config.toml
n_kv_head = 2
head_dim = 64
d_mlp = 1536
activation = "squared_relu"
norm_eps = 1e-06
rope_base = 77200.0
rope_fraction = 0.5
tie_embeddings = false
extras = ["some layers without attention", "local attention windows", "shifted keys", "gated attention", "value embeddings", "hashed n-gram embeddings", "a smear gate", "an embedding shortcut", "learned residual scales", "skips across layers", "capped logits"]
optimizer = "muon"
lr = 0.0139
lr_head = 0.00641
schedule = "wsd"
batch_tokens = [65536, 131072, 262144]
dataset = "wikipedia_en"
Each number is 200 + 30 x the weight over its row's rms, rounded and kept within 0 to 999. Layers, rows and columns count from 0. The size before them is the row's rms in percent of the matrix's.

# down: layer 11 MLP down (transposed), 1536x384, rms 0.0413, rows 435-441, columns 288-383
# up: layer 11 MLP up, 1536x384, rms 0.168, rows 436-442, columns 288-383
down435,095,207,194,237,167,227,127,188,176,164,231,207,194,186,165,199,187,167,205,137,186,210,215,206,146,165,195,191,216,194,174,224,196,199,226,221,159,176,220,178,207,181,216,176,230,175,209,197,227,233,165,180,209,218,185,222,172,199,195,262,191,214,223,190,211,179,162,209,202,248,222,158,211,194,190,166,197,217,240,210,148,208,254,202,178,209,152,209,115,177,241,184,184,231,178,199,208
up436,102,151,246,216,179,164,211,147,227,179,233,225,267,203,167,196,245,199,183,165,172,230,222,204,253,194,237,173,272,169,174,209,225,188,222,173,226,243,225,271,172,192,161,250,198,204,234,147,219,237,151,191,191,202,151,210,251,200,192,192,220,186,213,199,200,235,190,198,228,205,201,220,200,166,206,229,187,216,214,199,158,194,213,245,213,216,223,242,206,201,177,172,222,240,171,195,106
down436,099,118,137,168,219,196,248,187,186,176,240,235,198,209,232,223,214,133,223,181,195,208,207,211,213,174,244,209,250,184,227,204,170,191,201,170,211,180,255,212,203,182,211,169,174,199,161,210,198,230,181,170,189,191,220,240,191,213,215,168,174,221,154,249,228,231,190,235,210,208,168,183,241,206,155,164,195,223,172,197,201,184,254,248,185,207,185,231,213,218,218,159,150,198,207,237,163
up437,078,209,190,185,196,200,240,179,246,168,162,183,217,206,162,175,191,179,181,161,197,213,155,224,199,163,232,178,224,187,248,181,162,221,214,131,169,221,187,237,238,226,166,227,146,199,227,241,213,152,215,192,233,206,200,213,185,196,167,172,234,139,212,183,193,217,222,182,145,244,195,185,206,204,149,144,201,135,182,176,160,178,222,217,247,195,197,212,165,172,186,195,139,269,166,244,259
down437,083,188,239,185,199,172,211,234,174,191,197,199,205,226,222,213,174,186,178,181,206,217,131,226,163,192,209,162,122,231,257,220,199,235,227,253,235,231,232,216,176,208,170,178,217,214,225,202,155,157,242,150,252,187,230,164,160,209,218,177,192,187,176,227,185,203,224,244,206,239,198,224,204,239,190,232,144,168,164,183,171,225,182,229,246,139,209,241,198,284,240,198,184,212,215,178,228
up438,110,205,169,233,204,254,212,172,158,237,213,171,170,265,194,241,189,198,178,215,181,142,178,129,209,202,163,211,207,171,157,178,201,202,193,217,217,211,180,208,236,212,222,234,238,231,189,189,207,197,196,126,228,159,167,160,227,204,222,137,231,213,153,142,196,174,250,169,190,256,154,254,142,247,114,175,206,243,228,179,199,157,188,149,214,256,195,168,197,196,215,174,202,262,261,188,248
down438,111,250,221,205,213,173,203,189,254,161,222,259,188,275,246,148,217,236,137,212,216,165,243,169,197,197,238,240,293,213,200,227,212,237,199,200,226,167,219,128,220,176,177,163,178,193,189,158,171,203,226,222,200,233,232,199,187,162,217,158,241,222,158,207,161,199,197,231,221,186,228,164,179,216,251,150,253,229,225,166,179,207,268,124,181,191,216,251,172,175,172,218,189,194,233,194,180
up439,110,211,211,168,227,214,168,183,180,220,187,218,155,165,246,196,197,264,160,193,239,238,174,170,211,214,228,217,236,227,178,182,206,235,180,274,242,167,216,221,185,214,175,254,175,175,176,253,191,204,225,241,231,171,250,193,195,166,187,252,165,189,225,204,158,210,230,186,172,175,221,141,213,230,250,211,193,168,188,229,210,195,224,189,228,212,239,226,188,188,180,207,169,161,234,205,211
down439,113,149,215,216,187,218,179,220,197,237,203,214,184,213,195,236,174,212,192,185,172,208,160,243,159,204,186,233,184,221,172,204,210,196,236,164,179,182,208,187,167,225,148,189,156,204,210,227,199,102,207,223,179,247,188,187,243,224,128,229,166,228,168,226,218,249,216,213,185,176,183,214,195,201,221,162,214,184,199,184,231,196,250,190,201,195,248,205,196,152,161,187,192,246,236,213,135
up440,109,231,183,165,224,167,171,156,172,184,238,197,247,231,221,233,240,218,194,215,171,162,213,218,171,187,217,165,175,242,201,202,192,269,172,184,169,218,182,277,225,178,241,197,213,155,187,203,206,186,211,227,190,179,163,222,160,194,137,222,124,168,241,199,186,163,147,231,183,180,207,216,180,218,182,183,221,183,181,177,194,260,202,234,202,248,256,223,228,191,213,196,163,154,221,211,158
down440,112,235,219,190,167,190,174,213,195,202,178,201,171,191,176,218,211,188,221,174,236,241,197,192,196,193,193,238,210,125,263,198,200,190,189,241,200,213,200,189,230,171,194,213,202,179,220,221,201,160,213,154,232,188,247,202,199,173,254,198,249,251,213,238,229,162,226,249,227,172,200,173,234,231,252,196,196,224,253,250,235,206,196,207,194,265,222,219,218,186,194,228,208,188,231,205,207
up441,066,164,163,199,231,264,170,254,175,209,202,237,174,184,196,236,202,212,191,230,168,221,177,192,234,154,197,162,211,172,221,186,227,208,157,215,192,212,179,188,158,230,261,172,220,143,167,199,196,189,153,182,235,211,217,192,192,186,166,208,193,195,196,238,195,189,165,144,224,230,233,180,211,210,221,199,247,228,212,160,127,194,199,200,184,197,191,195,217,203,197,178,218,189,188,176,178
down441,071,199,219,220,236,217,218,215,211,154,228,259,252,190,188,214,186,198,135,199,190,179,180,183,131,169,169,147,216,163,235,242,197,246,212,210,179,190,214,203,195,218,190,273,183,130,186,188,191,148,180,216,211,210,200,180,188,171,233,159,220,208,185,205,182,162,175,183,210,228,165,247,192,198,225,208,174,220,144,147,178,215,204,197,159,178,216,192,221,194,225,202,183,216,222,181,214
up442,121,198,201,207,193,189,182,164,166,191,194,220,276,210,176,195,171,129,151,243,217,170,231,210,189,190,226,187,110,164,252,176,176,221,178,261,203,249,201,236,176,221,240,194,239,173,165,215,144,205,251,237,203,170,157,198,175,219,164,243,190,243,221,228,215,202,188,200,216,227,242,190,213,149,209,151,206,205,168,191,228,197,241,178,199,230,234,213,193,140,239,214,218,207,209,176,219